config = dict(
    hidden_size=64,
    num_attention_heads=3,
    num_key_value_heads=3,
    head_dim=32,
    hidden_act='squared_relu',
    qk_norm=True,
    decay_shape='linear',
    final_lr_fraction=0.05,
)
Each number is 500 + 50 x the weight over the matrix's rms, rounded and kept within 0 to 999. Layers, rows and columns count from 0. Numbers have three digits each.

# layer 4 MLP down (transposed), 256x64, rms 0.125, rows 60-166, columns 0-63
516486465433468457493521553474457515444556507388452450414463561544434456497513492590482397392475460541546422554545451538433515502500592501498526460456446519545575432477492588398445549473455480
557375409622554432548533507512499420457517460499560488500497454474493545605427511516474530501538550488532439544558483533501464531474398590475486465446446431475515450507585566511486470464522514
516420527508462579498424533487435557569484486506516454513461518468576541492500506455403511491533514492496467511524534517519523474499491613575539507498589438457437445485525461590610486434453568
490494447501402472462453453445503480559524522397460510521471540478490511543466508585486555438462588514447502524447530414518449554506534459474514402438551401505493571481526508548517541477501452
416579495507502564524483478478488536518521541550462556540418502570499483428451542455487391511502503449584578476517489487480548434480450435482469484597489424467502495429559508480549498517592574
523490587468483484500486546487493503500471416509421442536536571481469551447480546519550493424477464475565416518501488418505480413552464468437514555489447503603465547463435550438511515447530490
473572589463460542460514526489484415504498535496509475546439426498584524485551483461536451504450558462431541529513510572594544520555469502572430495527493487549404504493459519471533524525420507
553514468427503409486382444492539385464385491440550525440509555474535487465443382625487535569632511505455448462627349507467440443548460561545470508525499391500539498545570467446519515498478477
499408503559501517462473540501486528467513503418578516506499516446481446510472462535528498447495583467428528589585548524522485519454556477443524569445520564436492434508514504547506555530547592
433527597530466480455474415469430505485496537540594492541439371538632421600497481487492549542484525519512454594568518517497473514458569595504486449451635541422529497496504550557528477509474445
493536470459483543461501447550448534471442511510452493493547556533511550463506441484551477494480451426492544469451457528499532440476483531522467539425404529558414444442453522505466353519511515
557429506535552454520475486556483525509406517492445421539444354472513472518483512462453486546627463439398582495490408529528494465512469508527530571439445335445451558464455520524411476470482483
499530524495497464492540641514529450502484542478521607431493538471431453430506464584525521587483490524477501461558452436430435568452428517495549483498500531442550516508514487432412530540485450
472472511577502436593457438458407457521458448475451469518510468486481515542442518525451569586577570571457409498542400508549465508496493477511532473480500517533546563460516504399370613569517472
447483514565526513454552456595498478514531560480515531500475528516461534507484554422382607544509529501474429495585460469474550526561480520504479464498470445508461517581533426496490472407470542
531456536551540549490516590581456498511437518464568519519514572513559508579539564486512467511476483556467589511540527514480505574483489470572470506526500503429485523496487481397463522497508514
474480489531487451493527574487459514447567613516531530460520550444518527573469527552515489559492507469418506604496529574447446511571484470418483531567472493499468538503539437514459546472430416
545402478501537397469464504489550616607524548534531463488511446484500408462519471407490487561530464464420528517543569469562553553536561496448456464458595549495464515544483536467645488439517464
420455415431546489508472487432436444521448531445550527501511467433487513528489593482422489450514439504470538519534571491479459488451456588481519549526555444514442531651412536523510455540568494
496462366548546488582460554526525525667528553469477525436545596602526475515501526442437466582562481501657470501488436557493469564482477496504491493534453559564519469489555486563518482534550563
591409429468458605496350474500497516451578459476525558550502497413484512550415461505436409555502502485503554538474473515587465465439509557514457578526535425561535509525566382420532494544534445
468481523543493518543447451461523473483521533560444448531469498463365490496524541558467523448575445494457434488490414388544522505533517399493614588556482617469460478467509506419439508591637446
470431479518473435530467477450476593552498484505417418420507541492515472540557476467547488480647471490505445447444456524526520428510534559563540515496393449574519477440439539537423412516560515
566608525482608526510551457558634497542467457613385538520558522493523544542538520531565511423423504545518487454468540477535532602495638487603456579475439565507600562529483456507400506424543443
458474458551475498442588481513534506549480545531516479525440496456489509535463486522427551559448526517474464581545562459581543555535501465428544502489511533516520452481540438592446520468598536
547465478639568440512487629488508411503545549500598406507520586498417523496504432420511428501473572543429469455501588441451390543502498560487615421586495502473570480515522482483429496446495490
419500449436470566514549449463537464469576583489439559475471427463561499473517630468479457496551433596583576500482479527483455540419494408480471511535510530448429514506483496622456387487553520
451576523495534476557454471448417470469481500492530615577503487487485558517427551504534563551531502445403369425549513423487511479504501574458417564632537460545435497570526423579478568519463474
478458532516471565494487471575466554482477425520473539566449513510482489616582505461481544569486510482449476462574461498502418537512374492521470463519556543501530443481409536496458506542483468
523546481458511542491447448525503534534546503382585539453608516459503530530475457528449536513581566528483436525522510553589636554470454543529496549483604514514484570486582463513408582467467443
444479524474450557536509473496548477534535525474510534580502470549472583500519522520467608500584571397444391497417491521527517500451468539497486541525416442530530553551534447506509579522537497
458487518498551401525597533418507450479513438517502487505558410567469568524361414469440498433477520505524513567501520562518489524410553501489467520499470492425522472511499406529397587449470505
471531467466499665571524361460473522515505452498473598447475487498569395493418522503406568560540541536616447405466514517551448504510500490421522540530450425500563576518484446522557566430533515
482430510588443462528447550475547442536450540440500517511455515400490520494447519521535483562467523482500571500478519533482380357490521533513468506528461459560489494463480493478446441558421544
527375535530457551589486510440471512532448516492447521564511511500507488513515494492523464535459489516466530507376469525445572509506533622553506459503506508611453462438522506538485507569423531
475535489543429526479541517527569480534552502441522501493545471582466403614624497504501492457479554523515534504413555500466534517506545467408546511580539490434566469572629498522519599479513517
555610454532380629525533496494460420522528527468544428573520577419465439466457445410589466490505491541462461604490472410517506570575489578475469474553495469595481514523511470444420415510477499
595490368521437500525580436530474446504549510430504509369549454490563452579485566519482546471512492479519589519452475375458497534422482595518502509492601456497405520517462464627564514567540510
494461457422554530545537502485486534525545454439563500497513498472545532499467552534482416565475556483451477518497405474497509491544537500457489444489472433621520429565494439486465524605482452
519471496469463499565444459587494441477553525445466419486509583500475438483477512556473572492421449466497519500529479479450506539547516438576532539504487544513519483503500459388539479539469467
412474521554511527470556542550515499553568537524517545506392533451629433453505577487421465504463534472438546519538609543501492539560438466470443479578495471509471466509537489505470554481455470
523502494496487383417492530479446503517542484422506588474544513501553478584518486526436480451457436485495464526574598573550506442500483432411536446513517506526536427590495487552438438530480451
377517539650472551500501497489469480507547490564559481586412485442535509594425505468424534575489498449517450545440515639516482439578449527544474549567481457580467527539538417571470543480533574
463475507500529490496513551568447455458405477492574441589550513488518490458523514471533450473443513541452537520537433436495497540492496564520523430397448506552524484504453503482448564523470521
520415479514472484502482601493439593479505571485426524480541515456531554499484472486518539497525607515529614469428497544463487591466449502397417473519457496505520492513571523430540593424490544
456533515549437501482522530452671495463403576555540487503489588376600516520598521501415410490526437531519555486469563451573506477491485629498518448509459375499498508560483531648446373491466517
537374446532486509483510502509517441499487476497506408443465491485555486520517427407520487394512531534487458490503606562484536460446447496531562437450439586476549499467558492545441463517462568
475452478529532427482534593586533515543569471492539540438543551399545537494546521475502514496531456386597519451480576515441503499530467490532510521468505580468543480398582529507515603506436571
469508440590455394483517542445508523517421510602490529574446520573504488478589525521487499575464446442505475490549468460455489557523455430573584575457541505504546476486488625470453482494535444
457563494523478433461500454451405428550583488468595438466486421498477553564533486461413484574504575482488519563503484447465508466501576533594560476388441508387484518539467521506536468463513539
502519485459436423498496470469392475574471543446412556564533629528457500487535543550517507520490460557443543474474520448513472484493468507439493542532384518521524530495496431497486512583480517
475455431531523466529577511454454454534500568548530573582401466466525530517497428507485513662488585509567504477501495559441585513548570501496458473482442543375429590455548480479578465471480475
490441477499502566569558509521463532453545425510551448537423461554477501474554505438556583468514452485499525489586620507535567525519541500510515519573550509457500416494499416509501565541431447
500400530445484497484452362577442611443532493552495497514503450498544522486458465509490579484571541580517593430549476533486517531484565525487451543475504484512590527514498471561531478527449535
505412531568561441469462548496478516542389515489582641529421462506544499491484509473463453523491476450630465543529583545443473585500531504429468399526476442562467509541535367472416504458468526
517484527535480577473467465399432546553429476536464526496492477548582540626466489484433572532535556596505511568474411527464453582533553487438438565538388486529460439492567441568475504468465481
425510519558467436451459566524448468493412446546538554459455543439449498534482483575433503470592455382522513526532438436518541507553518463480486538474509469505433439442451540440509407572513414
576447572524478477468535471457501482498554556510613489506514531494496450564451411464580608505477499464485576538467487542482503433416497514408476444417601452431509382473526519506461531410471481
492449471519538489541519413463555478570457550579447502428495490556539519526452473562410568555489418510499444502525502528542511503469622527504453414468443458524532415480579479475518528517443425
489540453575469586547547620498508482569459416411534535482540562402581542567469527458442473524544573549582651542490443478446474536455532522478537467476495588408565500476504509524527519599434454
514499533435457476459486551510521448423356512559541433543519459462430632426413587451493510515441429447446526458520463480433481492568504483489559495588385603503435456481588500488538475517572419
561421530534493509528483505642522453464453537536503445466485488536439541431469446504542413470501534543456499490483554533461549542413436483498500431493503480457570458527526476367542461516520460
551494437395497468459450483477431456502518443487476568465470537540530503462423487503448391465374442511467535502516538526416566412473489507543517523467425393449484487559547496563532364481504534
409479562503552483541523493433490526536499476413438487510451364550481609495519526490516455448492536436506549497553439427560521491508412450470530535522515513551508432416485547385484546496490470
515494525510456506540599528480544578466549530494450455461463549509489457532476600541544500479500483448617433596501560548539433492517550428486477541549489388435496512494491575419513463412517506
472491537421503489469479485553499523468429529505429538515451558448567502394492514478468376466492504464440595501478486534519510482480542540472507531499461519573477529425477428524491498511496487
464474386489536424439467491408506469553592512492526637504517553585487406557420524592463624525539634540621599480488515417462477519501460504512460526477552534409482438436498492569571451483412567
566343431510508466498515593491478434444508503576546462548488473504538427577416492525552500515546489405568472534474545596531552548510544585473500463439510520443464489550477511468538537519537495
558533498533442453508565514468510538414522459466478522479456548543489476476482493424496488525506529431522483434475506452373525511482504435602544485509517587515443611524575518555432473441452428
551610534517537518490550498477552429543571511443633517504538511540476516563503431451445491544418520453490528582594579474572536523506449473587516549525454546483516528534455576490361464439500519
472469494582475443558452506540417509542432471594523432559456541526456499537558499504539504436441537525368453478545451565471449508533476522548447478379482495520476530578510522529437470496485524
561493523548532505536552493476565433481505509474510423518415482503627501466511486471546401471561500490566462498362585538494461529498453473483624532458441478473535445456568465512543497440529398
410498637507460445470516498538469437497498496444483498506584422505530529554484583496425477449503536504569515592493542509556444505500459517659510534439527520491457531515385499482544600458429523
502509457559525420534503449477486498511533416427446549532490586444469576485555556553517561520488523510479492549501490482468516524488516474563469462381556547511465464505521494514567513547558572
542517438541506505477467541518402419514439485501510519573552496392552575557415473524606597497561521507551460572513497492557520570488427523570467486465495396469536500510513535475565520514485516
504368512463561477490492442475418390428539533463528450445602516468505524570627534502572520476481546421456541513480415545443485524544565427592441469473435513497570499430508497479483541538519570
553550568464485544497435500564426513556474495461458482522512483534477526412436524514554523517519636579530504510440440438489538498512538515473512387496518533521474510555526478529521534431492509
551487450516554480485604526539510569525537534481518577438504510543577444529460441512445457454473555519515555562454489515516551544414525464594410511396589569413501417529442491522485618532535507
497503510469515559567436465443501551527455524480501420478536477505450517462504484588468520525597498588506393473473502522476471505525493597460466409465499445487511490535565463568486506532438532
588522456579444519524540458394459550473548477499438607506521540468525459546501516567414556569479577573489427549514519499531568529477470465451431487528461511501526502586538574489499478519547464
465495493465560508474443451444424469577544568499587562478516501564575452498452509487435492552521553554575456523532431528515589569476450594570498494487474548485462541513503471496587455520496549
437575455533547541422547462491504504421555557554425505381516462506536475507506572460416610501500387565574525498584570518527484489469499478482433620427510505484419475517550498504480520445483620
454526502497502515505413468550473455453405565558582466473497487471456636472486458580544499533515527575458555480465535464542508537442509503522552517557518457417506500486479464502458530517532574
449518452482468547477424422438575566512629492517468493447484538418537414582559510555583505498470505497564472511513470436491466626537448530392480547485501512515541549459482546558503498524570530
513420414620433447509535444451563535467532508526586443506535449382422465569459588488557534508540548494501538487535522381511529515424531516569504463523560453408493582503516558519561492536500543
550403556479502466441525525454505525591619594435503530420463414503513537647470485424512452507533470539451475577531540432514549616526514559585571497480558475384476547609534484525434523453474493
452439521503519488534472555501480488482480538469548500443530407398540484489541467538642516478505371419495481351567512482398444444500537476480472475466523464511456442575436498508535498484508474
535472497529466515603502551542556443505567559458480535485509557469489539545611494540517483459419619491494531547530536499468436514453494458453500521484536475455526519496411484469447524512466508
418498442463377539497434432488404467514499550475494516508457496463510527428533534474437517544475540547419546548483505458461464533492475505453518514569496430482483515467506480474444611523474550
573524577394443599490521493518478515542543472523507570459541542478609496538461369485419474531483567519499539597550421523549567529526444478499528553454551489525444508564561475537547489553599505
518490591531498487529378518495524538459525552514568490429505453464451521513495511620509539494494582419450474555427511478520508561462424539492574412463381516475539430475424521521474461481519587
534537604532481567510469447487528513515476551471566540517518527490512472522441485481525520584505542485504411509498401504509455485441430540529485538468496416567455448628525444515496497460504425
378452456511491520435530456477470443584519462413564493432524535389462506524460507513523537436434597513536555543510484507518490550485455470505482469438419524466515518447603491508457485539412460
538453597445543490393458470530555538455548480474562427508556528473500496601525520433530532465409506462522476618418489476455479495519497542455548423426577539498457426520475540452492550522528469
474523550444524460489540543546526517556579350459446561484480511549518531503566511499542513508559521390514549524544465500609463465465429481504532449481509541531520531526516508601508476537538482
480460608502534430579515520564568563479444416589541483491413529473476558443535459547482468537528470495419490348459428413460450438508460497502530371543478554519523519453491509482524504518433506
472483440540565386522474564538501611494526447622496489538516529499526548487583545468473556470501539510485548499466541548488555449541508508422468490492547456481514500521461434503562502554517527
540459501441497412407570510488489475554460414385476482488542548520473418593498508514574548508481520527386417498495577569545502501518487575510510444505529563504459498586485538489534490496478568
514536465509536578562409527604417483504535516507489457542494492492439561489537469494481440450517492457469440521483471383483506529572527511642463452491508476519497466568473437446563527442438509
526482532501524578507455494543537498479558521473457489537446541399523475440544498586534556472569513519430589563611507528527521462551451554547438513534520455491519540527495474570510568429439460
430481487397410619474512411467566468517394622433543503397427516451466481431520439493508520555481464538464532496414491548505497612615567637536611569566485511506561465404386520452412512520478528
473503408527502550514500461577526604561511458414579516466532463496462385540493579531465516493566497415566549516494526575457540499473399501527437457447540522483502477429453494421519541532470508
474367468510484551476530692493416436476493473508511497532531426482544503517507551617467535530505507532466452599526499480451428460500455529428451560419508499385461370588506440581456444455454485
565427423517486409553535491511451531474477433475507476449489590455362421505470493478553585475548509485455429493465484463586384497500460460483563518542531453456509501519485503441467462476534461
524469465484468366475521549476420471545493503490556538502476541464549484582484506561478499552533423407504612540560495452564484561511479625501511462489492481467505463544397501499501446465492528
601480494493491552522523495566567555504510546533476507496484564485533464522530500535484439440453563491379596450458527538430482529528428519551506560572482498523481525460469558451495500470394449
531494525487500457469568498497480550489538587555491591511454450563515403481436624511441537486437436469568484515507498535529504530405537507437535519483491492443381465426527432529573582445516533
# layer 4 MLP up, 256x64, rms 0.29, rows 61-167, columns 0-63
425549539348448568496488439495534565598475555498480517407511537594503456448554463452523512470479512514417589455381594546529516555490545528498484540502557511500425511420428473526550467555478520
528488486573542472535565490495480462447550445508515550566516438423489429525528487532513503615447508489523497562567489492537474509524519492440545465488516576567534550505505476434395594513557449
403493512477495463541550501375572526477380488504526453521503440440490539484485536503489471519453611502540480477603475475554445440522511457495434451465456444555496579441596481575548448460490521
530468555541539426517481510530544498477543470495434483614602443418567532559475529523502483455550570512487439450498498489551489447492516565485522529460528588576561546495535477549503518459517448
465561415517518543490451457506527550491583576513516558487416467558513461465519468486407526591487503562453581425495508546472545571455527535554514450549571510403617463483575433548515549556500514
517452392493497481535508488488468572505547431509457483461522535508401483560532488556400540498611362583514381447498503422482452469428528495523578523511482508443564469531520461523502468491529447
488538558592517585459612546499476571545636508545443530557512468524481508564530581417545432387377425535486530493385646467505536593438585370445534523469515601493462540497427508545545525515560497
550492480465553462558489400608533592543391454508496536466496446523481551435586548503505531528493584396495456510545482550532510471446456517486504529514443426486487541545511496556541441458538542
531533418379455562506605471568542500563458425520433570453508540466413566482476558498521447382450475481489544424444598615531509521407412512526506459539388439451477455530438519506581543420550556
435507500660536485523548508529510466485568540495555503530507422453421440525497526462498521572486520542494458470493536450466439598482491462546575462569577523448603531532482508495521570499491523
516542482494436571545580432554557502505560480494514461479556545508460496454564443457527539479478567586497310537456579453514402549504449473481504468603569557523514487486570416412515552526479532
493423535450557631520458460494469523542404507536416533468553479540556522456478432517512469433502460529481558480496475506534544450453507462448435544439488497501410565490427473504549445581525495
545540464410493550435556527574617585464506525503495500483500518571526562480558524421463447401426473514474612504444642550430544505456467470491520508476484431431468455520524531626589431455463508
485446401504560498434480491459469547494546510506423530494433513546504494465583526515514510543464441466427521416455537548552491490454570518469489490433452421506445560459421519513491487559550511
510423530433432492573488443477481540500403474425550485440473494577548476545546502501480526527536496503438480424534493511465504391485497456506467516481446519547473531461509518535462519473452500
472507531378531477476505511534512502538446497583464478445506501562547543531532464577478548509479516506497582520471550469513508548458536516571460549459441424503523540512440499517485492528487512
534684521527529656486462471474502451506419451545518517541506478507558620528479545588528523587420526508464471513518499434521465484444564544517482433485437544415527493529562480545480515580505544
505552560616520497431539538526547519493573483476523467593545460558506453505463464420562553577432588557483430585538502533454489555550421448499500447495526551559558511450540490427525499460463512
539526524444498366467542407529448363414506409431534490580478482457512556493499501431457578521536525470508487508528448488485448473490440527528538461495539503532489517469473471448539524393481507
428577573550561466482579488489545558570447555569509407550514536559622431474538485403504476508532445452545461466493540453474519485516454462434489454492501545511457500481453584617474495505419566
514522516355505540446566535541455561453509475410518544472448461537567523457479473443453510527433519533523522506479534577446497490452464548489435440482538410518529490559507489532573528451409590
508599508492548542443526547511500430478519489519579554636514476466503593474458544440482529547424570527480550541582533481451454547488473435446461397525523534483463492554606476480567562483466447
488424461516439459513499565425382562463559558409563479460434457547517476461513496486446529537576452470450501512500410565412510407493464403380488432556534493486391452494539524494622467569453520
515434526545557516458467487606522516489498492438389535421486477607488497481502452477502525435550522456561545533482448465475527534406401485535460541465503429518433461549495578511593461509433525
487535512376428513503542366497460554536470428505417595467450425541568477485479547560480548473498458476525545535525452564524595469510527411511428595439501565541428527455475525509558498560515504
513509515509547521593474571614448495392541482534568548433473530508470557523523469508449418532498540502413562383423456487482438482496443466585485438495514457429563412542569457522536575387427518
501492528592542562449473570458502537506479556490452500572494489520506538518587495528470432449427511476512533371426595594474538534441516514527455506424478367474573520508467639547585477517531500
531543446506560503449508516478477513551516496485525478470562493471500540430413525462592506469514540454529538501409563546508536504498542487610515536505497523502378521489520509494491524449480509
542437453531444441440597522415543512499519525495448386496410556467470462521522537461417518409471424401506581506422465503457464415508498550432526574510461506453515418421386629525606377496556484
451504485533494507499467498542462443488538482447476561556501471528501543552577450494530542529504500424533554543450460446529509520491531522466432532475469452576588561477529508469492577568507458
522542422483409609457481464568504565542559488470520553501361598418499362506576528497512458519545477488461487535414493523491508531558469544477458526563561479467500502478520544447534451568527491
530487578615496421440424571534573470394567583572564428583560483473560506482508449559494436447593553517490573493509477445440571518576469597470454509450449479415420477514548528531538470555509474
495594491485521556514578472596511530477500498540564533526540524527429496515496549477447415432523465517528514485493500394497615573540479532542531504475482541454525538507534472532600554460525494
537619488555634489459574494595549470480504462538533542487464526485520531443486482496493434425508525522561474513512510468547460533485484448505472413479484497431603519563501479508528575413515482
498427417427508513503429601470448521422431429425495493485452437521562531469440440546488479582500480473549595436523418464548545426510498522583457508500514454536441498478579466539509526535553529
424406555501575431536496470512570570499504437542422547456499402623520590504527545557467532503536482476573586399492541567490494448359503402570532528461458531456569553485504540578570537514586541
482468502436529444520520564481414379462436457516516527548476386559533576473505497498541505595528496504523516484507547531454515368439459476582530518552473478618521598631525472579592442398472497
559502529555445500483508463475529505489414484593473528481492499531438479543476516485484504439529389517574506498485602516550472528454460537575561564503484551410513539476498578552517423435515495
488520470469560522431561499382583570488479466563524508543522520490608543508524464481567475508512508549516488471495553530478471516418468531465454497454478483511483511453443484566477544485541521
610558441436496499523439493424446494470488484492500509432528503586426571540417476482511563481521472525468417513520410535527499500507532519521592596485498557427511539546525438477503442472508530
410542505529559473462469549530470515445416581492571546496538473450514609479532503575428488514444435457482524431497545501550491507459566464552504488471461457534495510490494463509549498509540481
640505505448531552432445520454505580479529536521395515474452610566542611458550550453502520392552477513418549506516602452516499488432466627435501501434427444407557487447534508552567380527478501
549479534506481497482484423509605563554546513539422524416498480573499459512451513528477503495543474420598469460502522552488574414515458460508542556534490480477485500486475540541524410450588519
525440527471412419511496471464540566518449413553457515394499583466630539476557487450624424491527476405554515500510532506530528523581494557466514552502503528502477557523520523499433479452513444
523472472446520487490458510533377490505598404445413575487540402593433472528406497517547600523445532515512463508502459513435476509475529332499464551470543616530550467507530495388524594472557455
415545463593534503511537420522387518486421499491474561475473382421469519491484578543472543631526478452551468516420409515490515575530508444531509516546482455533427501510546483468625582535492460
580493500455502504533451443423568445442480455596480463520521511598428539527437492532453462508478555573462481541470480517503443522498523546502508539590492474500531470537488439514558510493502560
496559583341433609550473531557536544477553495455539449444550477519542522485405440449461498438539567553492405527488475462524551424488464547393446476474459528513502503491563404569562496449495561
514528507481550553498588504520445538480425458497481493464468509442521485493478566482507452493499446457517564492501471515638453489554377541444503468552548436588645574471549499537483584504442489
445513580503541411557560453515480513501420491459503523459490495476485527531614503565425439512489467523553538473459510438528467496471455521494494536493409494487548552552449535556536486455479560
517523449468531484492526457534494547471515441492518456382562604480472476502487522466522435366514473421447461537469547452572437518473391487491496520523588423572598451553494501534459575481548516
562476524531475531507476524475488488471481489526499446520479514490466508477553538567521517451555523542552464586531562412478547559541582530471477472442465402509455487500492406541490477488436470
497472541564459487517571476530521498425496480530536445428577526378489580527534500519526537478523561517489456482500478494502461484548539500439517436545496389525396526585526486486545458472480473
562531466405535557531529447490543524469518429512418390426511562569501411510504437479486515439540439443468516473457445530563508394481438488460498577376522496482462530541488618492614435472487546
508495515550468489520486546479555505485540550535519549511558539473588582390481488477525474437532520439487431518603459510518505460526387474427503404478521392506506589581519515511544483450477493
492519541413551540512533417438605508491513488572506494539560448573558537486531453406478581582383519606499455447551524558487447481435523503448529455510508509526576557510532460585458491447450570
448498480494507527535475429540543576506441491547409483408611438573471452480455464533412446520556511496545320444457487475572587397489495509532462528466403510515492557596549461543493446487533475
532451454452547465539513547554463487496518567517489539471409483555522520468509522454534485536369535447452580504447471537456494525519476517455467441475538346560555427505490519444548570447462528
535438501419471428490557453496379542454507526541582446432512520567435509416362487429512500460490429448404379481464500467561504457459430572510480501502471448492426428462528529571500494478587529
495477491520520505550486459507486551505621482481423570434468494584575368548606458539505506440524505589534438511426526508532520510414497481472433517388575432499588545531453481479464515521475570
447488458439505492568513396426477542455473516537451479506489517460572472494534557519561529552559506476550491508508499576561533557483535451490481576517475479575429518450446435462398505538541533
435488568620521471551551469477558528544520496554527485536515469438495478552626477536529617535572499501507443500467443416569461569530528432462536493509567616478460548431478494466453574600481469
582555490464480579466495550474478553505472477571562447533446599404524451501523453462435555405536414555405463548452529531458499507481455591443471505551487483464506511464527427529512413445475499
438501457421552515444436554523508427497494527528529543553510484492514575504473507481451532508477555555457514475518547443483575536515471505546452447467516557526555459481543390494440523578489506
516500508626498504477485447527475477502497494493523506515562429507468549533487474556501563526541527578507422493526460440473426548422541442455552491477501490460557487552555529505528511528485443
524471487511566469550456491548458501396343430491501481521551501469629581457471453515497399530524529473481317513588561520524566427506436489517498518515475513491430480553536472528495561467647487
426632507373524609566472408530567558566391465477526568452513540505536488439545508473430500553509547567418439486530488534507539650456508555566514547556530440483528557476491503529484491533444503
485517471512597566521436516526491552554482477570546526528499517504497516502486522532474450443500481571508467563542510464587451535487488566482500514462552394507533450528490527500514490500535598
509469493521532526412556652466389533453494534405522446413565520437528486473543434485477430478455465490554488514446483552584410477420522572413562501410448359437483459429389545469483587488505574
468519455497491534506497549471386567487369558577445372507511525481461518483536558563517446467405539464472527513568432605527482541515567541557466526457388447477453484525504506541503496439561507
513539479492566578488505529528452535398521501550496572568520514505513474513440447536494515481520478487534428609559492439492481481481452501512444418481550481560524636559485510452463570554495641
606516387462447488552508559418506611495527488566539474436447608464459492470456404436496512531514479504357375439472495530429472503454460504442499451545541489438477498500614436483419440528513533
439463514484464481540578448500498512444492548414508472450483533473488574480582506506500462477439505475439449458480529531462538524491517491566491428460488510515465482503500488552497503467508527
461480569473449489599553421483598596540468488512475508379490557600500457514588492499428463463494424487495512389418551529499516412470540502473519552531483560467507537454461506565485474453495539
551557507461476562454553477474474559499411519567522487520536509503497561452634530461496496487464483488435466501431490533479513478449493428465450467458417432416395503491560500607569409468457517
500421460583435409545541498508518595507498474525505520454458576506498466585584510552540470445510420426440530455449484498494514545535549468524546510504467556447527458481473522540440433495559497
492404442466458423507506462464404489549453485454516458501560411524396508402405596477447432454527438406413452486546499535480496400535485484493525591535404529544417527500589505481568495552550479
491455538539498431476542475567498517476535490550480565539487492503492499522542522487548491467400448386482670499457531560470503503523483474504513582480497459496463468474493581511411504477587480
476481508536555553501448669544450468434501475483560499507529462492524605513455522527457497507441575497483476490540486378563567511502534462490405485555452497547522518545543478508524587513455495
611519528569456509409484459546458420489479498455525573551461494521473588526546462438536576488490451486522603461542493486469432502481427577570527388503513460482502432496547537436509540411495459
511516487558518451498429501552539392457448445523513553522481473446570594539549428472534582465472549489583554485537504452572455469522492527561410520470518438565524464529446516503363562550455611
533500503485421501468546486493498567503620449460465515532442475531542373516509515484440485427532460464505418550551472476421554455478485504433448530467484544588487543488509535494569458510493446
462443472434512483527477524599398524496450484435493510491507477517485678461433572493462513590478534445563537497562435508442456472530439498616452441596465495467454448601507520557618510410488486
549513530476494502505409532574358391555449511424510517512434491571454496415393503388553447490520500507429535543470506506431536472599394451500394495515608542607405555696530543389566525480477428
537538422506487499500500467537470431476381448566566526616432443447593408451548462530478594565456468378498445418584489518543384461535417480444491508530522514496442467414471552495431512495612519
541545496556463540519519480582527493508582543566524481570488548557422507492445486470474462438447621544442470537499566499473577608477498451509511454562518532501608532481593453512434503518474484
497516483396539520563477514482452523479420529500487500471491516441485595519549498540479516519487530465517513575518465507511516447471490488514511546477488505499442509497520455533514448486504478
576465501459432443525544515478563495477491433573472477510509513502554467614506556451581511474534503401441533504488489498537500464544492466537632518498491620532491515556545519494438442448477454
493509405613506525429520570427422533485577531392500430493467492541405458574444491506480488513485447497527531481450515456487463557464498519453510431487488551483611446418438561493475500495448520
547490510508549526504526474542522430511518413570492522591456503483543499497458489465522479525509542497551530450533530534495496374549517426489364487460614434578466559453602516484524462522511480
451437598541596489508481512462544562478527540498528484452518450543518576546544553511490474501438449469517506454411524504530531466498490483518512499484493387442484488489424595497507422528525495
455543492461525535524439456511501476529486499481552458414592523486516547458458502407515531482433553500485523418462504464634479502454447430512513458420360416551518562499587404538541517490472557
488459364397536490556406485517502508424488466497515583484469470608469471484457467543496404554534449468504518420524434520514562544432509542555510559579444504477591461532493479544492474559478553
528479494487407548500495514407468472483516590456519426528455456511512506470461453546450489479471553648515468573542552471453501528446557571480492494445535514486480448479499480412500476511460453
547537444507444561424483462432423518526533572476428522490518517545518465527459580472489557496493494549572509571526566587509536547498557460509491597463523498488495515490518516479502565476579467
471419440433475408511509503517407569431476503468511464460523559484448570543501505526494492526500529516490461499479511572513536435528573487518471555520447479562531495546556466484462477415540532
455609471497528578444436582541551517475487513523532515574495433457510548484495541543475407547525555467545569540545520457475461553565561487536456492434498464420486467512445481524493543585412450
527465519521440442452589432361574546489499454491515503503491523483570458501511495494518597566463467529521516501512514591488481465405511483374553522500500509501479568434474545526431467546558553
482445550496519498566498522458446520520504523461496419398498507469511402533560495586507559530565420516520428512544412451514443492454503572440570521587528416520407470463469538546518448493447466
571466520561575467529472564547452511479579442586464535588529460536522497510500545487494494436559495483528444534562504448496512394393404342444453462437504488484467530586602441534602507489519526
507458524518568485521499536469563548484466551541533422554563478462561643507471512463510546529487505542468514433490582488471477485477473469469498493554363535496475543521573417630484508475533498
443620540464511555503455372468604517528453527594505506531490525424636469478456511508568487498515509503471439435588508430620596564620522659552451556464492533538530497451505429506490569549465416
437531567469518590438460485483549503512471556492462507559516420527610546479514524542458454517495553598549576515551562504428647503523511519541449464452468545491469523497504490560545539539438493
533552548579502645545441444496579562598473445577436495547585491619476516454462549516531533464480571525425437474476517511467515461506529454508447516519489571462494502514558490545555487540472517
470476494475530490526461489428427483526507426494491495491544436525494482491445492488541555541550455554613392507526481451565493496435569484478488458447536502553507511512492449524468527531553532
488459554509567476531449506570510424483509533528472533488490466524525493516497466511531506516481617533452556414455508452547539527476609523500486481550467483494568494524499388526370512489466541
501354478582516544479455604462391537448640550445466520480503530533461446566572444516508407385584507498552478467431485456480492505482515440480515503446497523496547499523536497433500471524512492